From a checkpoint of a small transformer trained on Wikipedia: MLP 1024 GeGLU, tied embeddings.
Each number is 500 + 40 x the weight over its row's rms, rounded and kept within 0 to 999. Layers, rows and columns count from 0. Numbers have three digits each. The size before them is the row's rms in percent of the matrix's.

# down: layer 15 MLP down (transposed), 1024x256, rms 0.129, rows 370-386, columns 0-127
# gate: layer 15 MLP gate, 1024x256, rms 0.131, rows 371-386, columns 0-127
# up: layer 15 MLP up, 1024x256, rms 0.138, rows 371-386, columns 0-127
down370 094:523466497428503475510457500485521557493501479462506486463510439544326548519531505541547444482421468550523528435436560440513541484504505499446509514473547499492470465499446460537542452591508511448460509533503555523439550568510531465503474432482483498529497491592520533514536506573519477470527508453491430507497463512485476488528451475535534492535541501436525455526474598458471610397509
gate371 101:489526531526541551508498554410481450526569452549510481528426397484504511518457418496558502580476466538500515514433514500522531445479471492539462434493560498505514560521549428498564526538527554566441506531530479480478532554527414444539493543466511454459505555490494457492422521479456547508495525503498547522495431514520489475467507469500476482508455463470515523509488476486436430515489
up371 099:477485499506483393507552482498509474512503523548470519522493500549520557521548482586543460438531526397583450461500518501452503553437541461462496465538487463501477487563451482511443528497531529529535644523488562536574548504471509494498478495485537531532470485468589484552507470508514524499511566514509467500443535466455422507493462475605563519458519501540516526429519565504500561496553
down371 101:555685523470544489424500504455442437510498555550437533510457550530497411548527572463541542493536474447538555517526483521544454592473515566433464490476503525498501500544470484533516523496545528558523477478501501490538570528465510483462500464553524546453541501484477546480507557479443457492514549493421500510462506524541503502502442470488491535442584484498508563477532522502468405469491
gate372 107:548552520503452490454521455478462402526493503446460513435414545497492551514508486473554504548412466524454431506445539499559506507487448452499509490515455546473516527554487485452524595478507564506582448498511514445530550507516487524476512534452550587434539464462520482506480573396473502570624552523591559470433464474515453481503497522512475563482474550504463561472443438500450506524496
up372 112:509482511515529583479506541450502588518505565462464479484570500573471441498471532471491459509496546511503535461516531497543521497495595540491498511518469574425548469481509421481598438540539479477477508505501520497464403504549548467485558461579509484515413474538383472550548462498552461433468454597427489554448557545520490501497547542446488528555623491487491454478558541498451581523524
down372 104:531710533544509547510521491460519546498522545507499504612571446588566469514546534499474509508523490488563505455442466568489467459514442504441532524446548579488478513496527567489487559504557424537533461546519491454519531463479536424546527527473466514505557510476506506452443512506479487506487480531458510545470500509505520464510510513466534477517546512489500527485479547495467508535512
gate373 102:483474560522506502503529437535577504477522502473563524542431512532545507500471544502508454495508431497451545479531460509550536424497492537517521452482481518498461524469597543466520487511452513456464477509486508538473485544526550560439500452517517456560466484540498531519508517465490518477497545443430537531503430549484572491464548446472465508515427564512496481463521455430521542477465
up373 099:509485475457475484466479530526489481474541552558499502510534473530481524462485503527517528506571522533528489497587470481554424487462447485473462558543454496525461439530453473543470495513510449517429525494572500523473500525513521518524542436513437505506552551531513489526498504478440540453559486517564513465462525548490485518560533546513425580479594585529582561487503467493460497503541
down373 102:496473507529441456470530489477495513490449469514492491494501473577516475452572547462562509471448492466555494502459458458457397558460542414509476471455591532499472518520530501508501482497509585523534457466479479475529482592484511585546468529524510591484508497496472471604481464436499521538533494552541503542430570555489478508479544514526472547461442508499568457476536500460592496537504
gate374 098:488538522519513534571485502393513469530449467480523531464465468523525502512520492456512558508514576503554552571408545411523473463478439552541449561412528508463471496518555453472587483507527536526509479530447553486525498564437500379501528514493512462487427508507470504491468503572500486509525524476548542474484537457529448545462510515514495476499486481531537528458476543515484442481504
up374 096:484497484505502487469555502471504546524463604486500471468480451470448490447487491498494452392448463454431497464537443503454481478579560512573490469470460518546529484525553551553487467503428445524492386459474512433539593477556509507449471510493474456494573484473452473515542525476504548451494521529485445530519446510473461462488468495520491525502442466484497482449405485558486529499466
down374 097:510690477553534462477524541474461470478492539481512504517483425490543532475526542526493603481417529493382522553543491433511543496506470518540472560413571505492542427445472501472534505520539465497491518491483451493523541519440505470505498513450437440520529520438503487477477522444491465469593562511520483453479531496470495541510488510513525440522455458432536483529542511500527497486541
gate375 105:548507475409521449531453561558471454498466500527488420420523601526509569496397524497508503432517459406577522575550491528509542509511523480415445478501500441473477473495465531507466527497495528505499488452478534522496469522511496531533446483484527520516550475445490489551522462509527498446458453523501546493445527517444441523500455500486539472506471465503485491547524570481522508453558
up375 095:421440523506532476483480484460534507522495437472489493532492471461530464489510508515495497541475543495480490393497480545519484527444480473571547454539533457530492501519505541547479486426462494488555533478456537519442490425498420442543530510499439471527490570497471577487565509497470436548539472545455389496600468487578574430546532484529418493522497498493528480500505505508537516516495
down375 102:562596456559497507570497501551456464545518536506507494473519501527484525513475526467524543455523463483524542562531516529496526477560524532418458535450480535484486493456481464482467484562515500522468492552510475498526512536509559548454503509508535516506520461484512421509428484481517542424457497418567600458444543519437449543459494491453602469457526477509501564529474477487482467479517
gate376 100:506536473566536515443489509465491489511545476491519447444454513460439432465555485514509491433458468537477482527553561468543502486557470525526516462561518509496483548537477504499516472488435431516555502558489457572483497574509499521476497530490576532480450456488473549471482426509485476486534523504512509483531512485457494453468523449491424461569456534448547558569600539594482586446524
up376 097:529519462527504497473528414509498478496508522469543559562591448555539498496495450528450484512481506553512458496439532487482472430483519433515523416462477509551450514504496483499582527468553535413490497444504516471444487475472489501484430451473521466505472564542509492542475466458555438494497578507539519501421451494555535540517546476499513526510492547470477501573470433442573502443488
down376 097:543481496550470493436503423481505503560528492478501485433405563534457492558503510447476513416499455466475476566526424481517482505511551516517467522535484467555463532459510528499545428547487515581513531455482501450569456473468371457428478450530532534500501455466505502525540569447505552482548486510566520450517519480476479453583483521521510486508473502489588480383485542540463476457515
gate377 100:526537557549457511489469481593487549503430513457462533465475460518482519456547493479490499463488548568480509547455505446460473475527579526516475524439510520456511455504409496531525480475517522505503453566504483499572519500532443465545479575522517459442484462537434523485430565429485558511456463482517475523517472551585409478509387505502498471445493514544569530484465482450451496518509
up377 111:531517554504470441437519500485483531456577427570463443503465561522505451443492462546573519518488476520507461480524519517561503496502496518480533540533574461469433598543524508425564459529522474506535450498432539543501515474469519511511495481572444549459538451438525498486523506550502516454510498467450526461443481454447448523440481505375513547536515525448491496471574530567456533490516
down377 103:528601549544528481442411619513520507425496491530460536546498467477538546496523484520473532449448514546528525487493473587485527479514444527499545508455487508556543528471518498491500507474508496554485480511502480504434512528524476552457512479557557483480517502490494495509480518545485473460536547436540475485493438532470478449543515589503485448482555531532595489478484539555434483467470
gate378 100:482506499506533507447463568432555482480547475499489503480474450591468453462500465577473459511507465519421503481562527520489454415522455509539521407515522605491427481547490464468515575571524512579492504522509538547537534511499505509471524476396519453559409446600471427543401470513546453508484522523464535502491530511482500562448480474551506569492437473473445436492570512426478540475500
up378 101:486515465505456476484469481535577473539455569464574474491536509481438516455585505501558537475539509457550546535539515508505488521494490493455490503499448483553521417500562415462471504484492540522494495450445549471484438542433524490536493513531464559476479500484527532570536480515500555478522517486504471477531500538601479491546480481469527532534508470552414490521495412529486561509435
down378 102:481582549413539508509498559488485572511577536564538512541517495542441460513459573470489532433454531484517532472509531492540517434589545450574445497474544499494544453516439530487506454496464512537475534554504482499458487441488470526466495436528552464538515550448504432491507497463499498558454484487505505534509540455412518510482475554502493548526543427456528535519508490517483425474479
gate379 101:498536470516514562473504475440472531496488455501464564516452428511523500445494487469513456458531419550511501507462505528514530471472435434548540557489491453561455474547511520567526479489503486493486539479548511472496535543406553522525506472443437441495490479411427580537472525494477486511461497385512534437503509428483559482398546409476486478518469493505416535452525440559456517444481
up379 099:502449427515426494429490533503443494464454533590576457544489431532542500472536487479440512475536519457509532469559486481474589503517509524530537542446505443552484521529487481509470461466513504485450582514482478488503542443529563464507525463583459560506538537476481477517531581501506458470453572478510448454522486504518537471452526471505485585531477510486492486534506443427489587469436
down379 100:499513483476469536546505499565466477546466487555499508530517449525536452464467464480472387545540431443483500426520508542404547455519571541518598519425412505494521472481523535513507481595470426544497511552518475475497536533506444509511529469522440528505591501451515516522469496450520487521457552467455467532466465498553531531499544456544495513504496481486440471443477503485531501451538
gate380 100:430552481469516510516556543491518439506467464501545473526485405552486588443513518461570537563449532503509542435478474521502446549471497559512542467477491531493488469572533509458502561483457586477486484555505505451552508459523482515393553439483572488457472465465485469483525466486547479503518530524501479507455487477503500489516442478466468538472501464482539530474465476438514511522505
up380 100:523507519524503459450529444480543396523530470546500526474422559496543468429546497548453475472508508488513428486458459476448489487507527413483508498559498470504466582476449497556500546448477447476554466526501434507552540540528521516468483518464412512509490477486471474454408540491487557453483542456498533477496447536516479465522549522524496503556445562476460529552596459563433510562508
down380 099:487639496593466538585423539470543512480493511501493538494476452544481438531529451461498509512482533541539541442527497439466537531464548513507509480451451481464531473542533531486477479487495545520470465432491556465497510507521457464438542441497524421510458506483523489520455530437477553517486535435463519441478517459540547442486571526492546441499501522485490552517416516536516458507518
gate381 103:563593504587507446417532479577503455587463487468470556514496506529486521486486436488467462532539426436501494503499509431474508482480474493484537531502485444404455486502533461531474456526514481475525552575508550585513508515530492515477491529533521535451450530467512496430490532452554563498522488507539550554459510447493469504462531446437514467541478491516525512470425548499448449529489
up381 110:468507498489527541458446427540571451445501458422559475505552523457478558582552489427525531559487480478514498490458536466479546537395546487494470493533547515530522498508468534455503596495486509511526553458521495527541525549467469486461575481481370446574544533519534466529500502494487565488518523481527573480539416433555517491516511472523493585489457491526553509430488563436523466580455
down381 105:530469472444513566479536525543486456470488508516422560471546549441467517489534507504515488433521433505515468478429479454503482487497491466516563497487473449471583455508532564466433538511526464505519460435508427473482502496501588480504497517453509513541463500475516483445462463503530539466486506413517498496446546434523525503441520470511484478516490492584438442545504489524514504452517
gate382 100:482528516511453504452470433424481472539560457518600479549561527582445431553561490524558495538411560494486503512490566490432531497539531527514452569448579512474462518509526461459473532529532524507502484487475501490462483463526562512451514538526515499482493469552484440576456527503419449512519494394527552567559483494464530549476460541485539506469540467533472498557441482498519522562502
up382 099:513485486501553462502529490552518439494532483601527515448501530512540526490548510504546476424514518487442511511464579524480538551464458519534513441461571493497495489548464476463532458476507506501549515450524499539462521557545537477477488586530441522508476490561483497584505483440482494526494443454516496539520504633497463499500591425471543542496455475526489540544426458488485516529440
down382 100:525449513458476508532475477478428507551481514481527549544517549505557550507497522413532449503477420499491480492495457511537487460499511550583512399579445449457515545479542556519501427488465523402548564473468491488497526446488486495490519454485533466494513423493513442539525526528557552514496518464486459485584415552457521497434460548525499516504505479472463431457477484486525472483427
gate383 100:491564422533496571499506532441485507500494464484553502523517536446533502491466553522542481513447542527465458511488481565486511532510524483537493518515400530514478475535508437508511496516525539513576540502397477521523470540524525473505478438471528462530454477525498514469512477526482522510442516545511562514493476474491485466515502473503561460552551529529477612501548406522439602616438
up383 098:552482491494506543520475496567535535530458525548492481498452475513500495485473467534534464550491524543496555488450476497562489441522449515499495485565462504468531536547531535541545534603448497549459497478525538493478528532425532533486551517462439509484406528422538497442502427542499485493586522573492463497430419566439424555529503528503505455536547418547475405501509523523448515447548
down383 096:562553518531528531470551482564499523404486455489508555565505552531516489494454510524510548498512457504508542512542434454568452550563511489575471540493460547431455507457529484469473393486509488530462491387479448493521470461467505501531438486435553469572487567463466441573406526520536474486541433531532404568511467551452473521434541543468526480520490491488490420454510485499494468507507
gate384 099:473528541544473434508526434506576506502520539527476607493521394530476538531564440471443496434545502500462634473459614595493471541473516443599522544509544525513584551536473499504473507503556558545521469472523559461479477488509490479496527528524494470457530485477459452516527500473479482504514499533483530550510501565551558508466510484512481526516548453480462509476431502460521506537499
up384 101:532496554474464544556466559453435540480416511417492487501486511537564485492502613520495517531558455513603522496541431546586541495520485478470535456508466495490466465461405531575472516471543455444516512511483491543473449456541508483486539475487490526443443470401513514526519404474505525470460541587533489458422529487453473495528546577488548532519474550530496462512522547552455457466578
down384 096:544626445511497483450432509479432524415519451532527434471507534451484536497572504488473555493541463438442505521472485483495519582547460447487462539510542469482523470459528399523473493460528536500550469458522427522482498499491441484467530494485493541420507536513496522560527506438472404471526526497527499501549561490496515473600439515500585542501454541465499430525495486417493495465500
gate385 108:585544580537445529530537450453547443571419494533440561536491550520501476533555441505517437481487506512514517499518487517567548532462458490471500510508525519459545532479479495530465498505523536527475467535516535359548598474528589520455545614512498458450486499492560419497491441473467540502481531497502577546505551524507536458462450488542508518458478463473535525479546528477465479484455
up385 107:507518475451515549619462456506514503543399462520512484486475507441541479429499561584486526581487489509540529472520520480513495455514500514488479505555502542510450465488462518518458513507515480510513423463433532566529413558495476490502450485493464495507522470444593473453471561526571521472495473509480480499481441527393504549530471540462404461458586487496501438514448513507526570546516
down385 107:468561418558511458514509559415508577530565540535442491486590495470510598542476531520469476528556449477507493435512543530544432503515470432542437473515558479487442459428496526497407489461515452547440501550485460561568473496465530551537518522523472498468453505589526495442587542419465464552498522470522505447528511488530524444477470489466489511502478442449516495523468484544523450521484
gate386 106:541482551521515491375552463521608483517524502483521554538430488515465514435495556501511529427492506480494494496510481493454476405498436541626545450549467479514506527542572519523488505433566592478532478507523488542490584492569497550543525543453491477438486541539497506440494434511493529594573569480441549552490498442491486483558530434520597475465463546572508467501449527494451549527466
up386 105:417500540492444449519443503484461500525473408524545457462462555464493546524466531507481492452456539445562517544553487523583486541539514549478483421517492514501466524488587477517493507540465616545519463514550532569519500588539389498480478566479514468516470416491499555529517531495526475414505549475478485485518493470494501497501544494421512450504496512577569497539514545547543516465456
down386 104:517506528490475511602465503430389429471491489493458514470430521455549423486598489530469509585529489540607507515539474575488447471447476522534435521492560489511556511469481466477457492520451525477533435532446514431509488469561516582517543519492528532552510509385506513533504476499519478504459458522478556490509506522424463538499426461504501523504495454394482525470460503543471505489484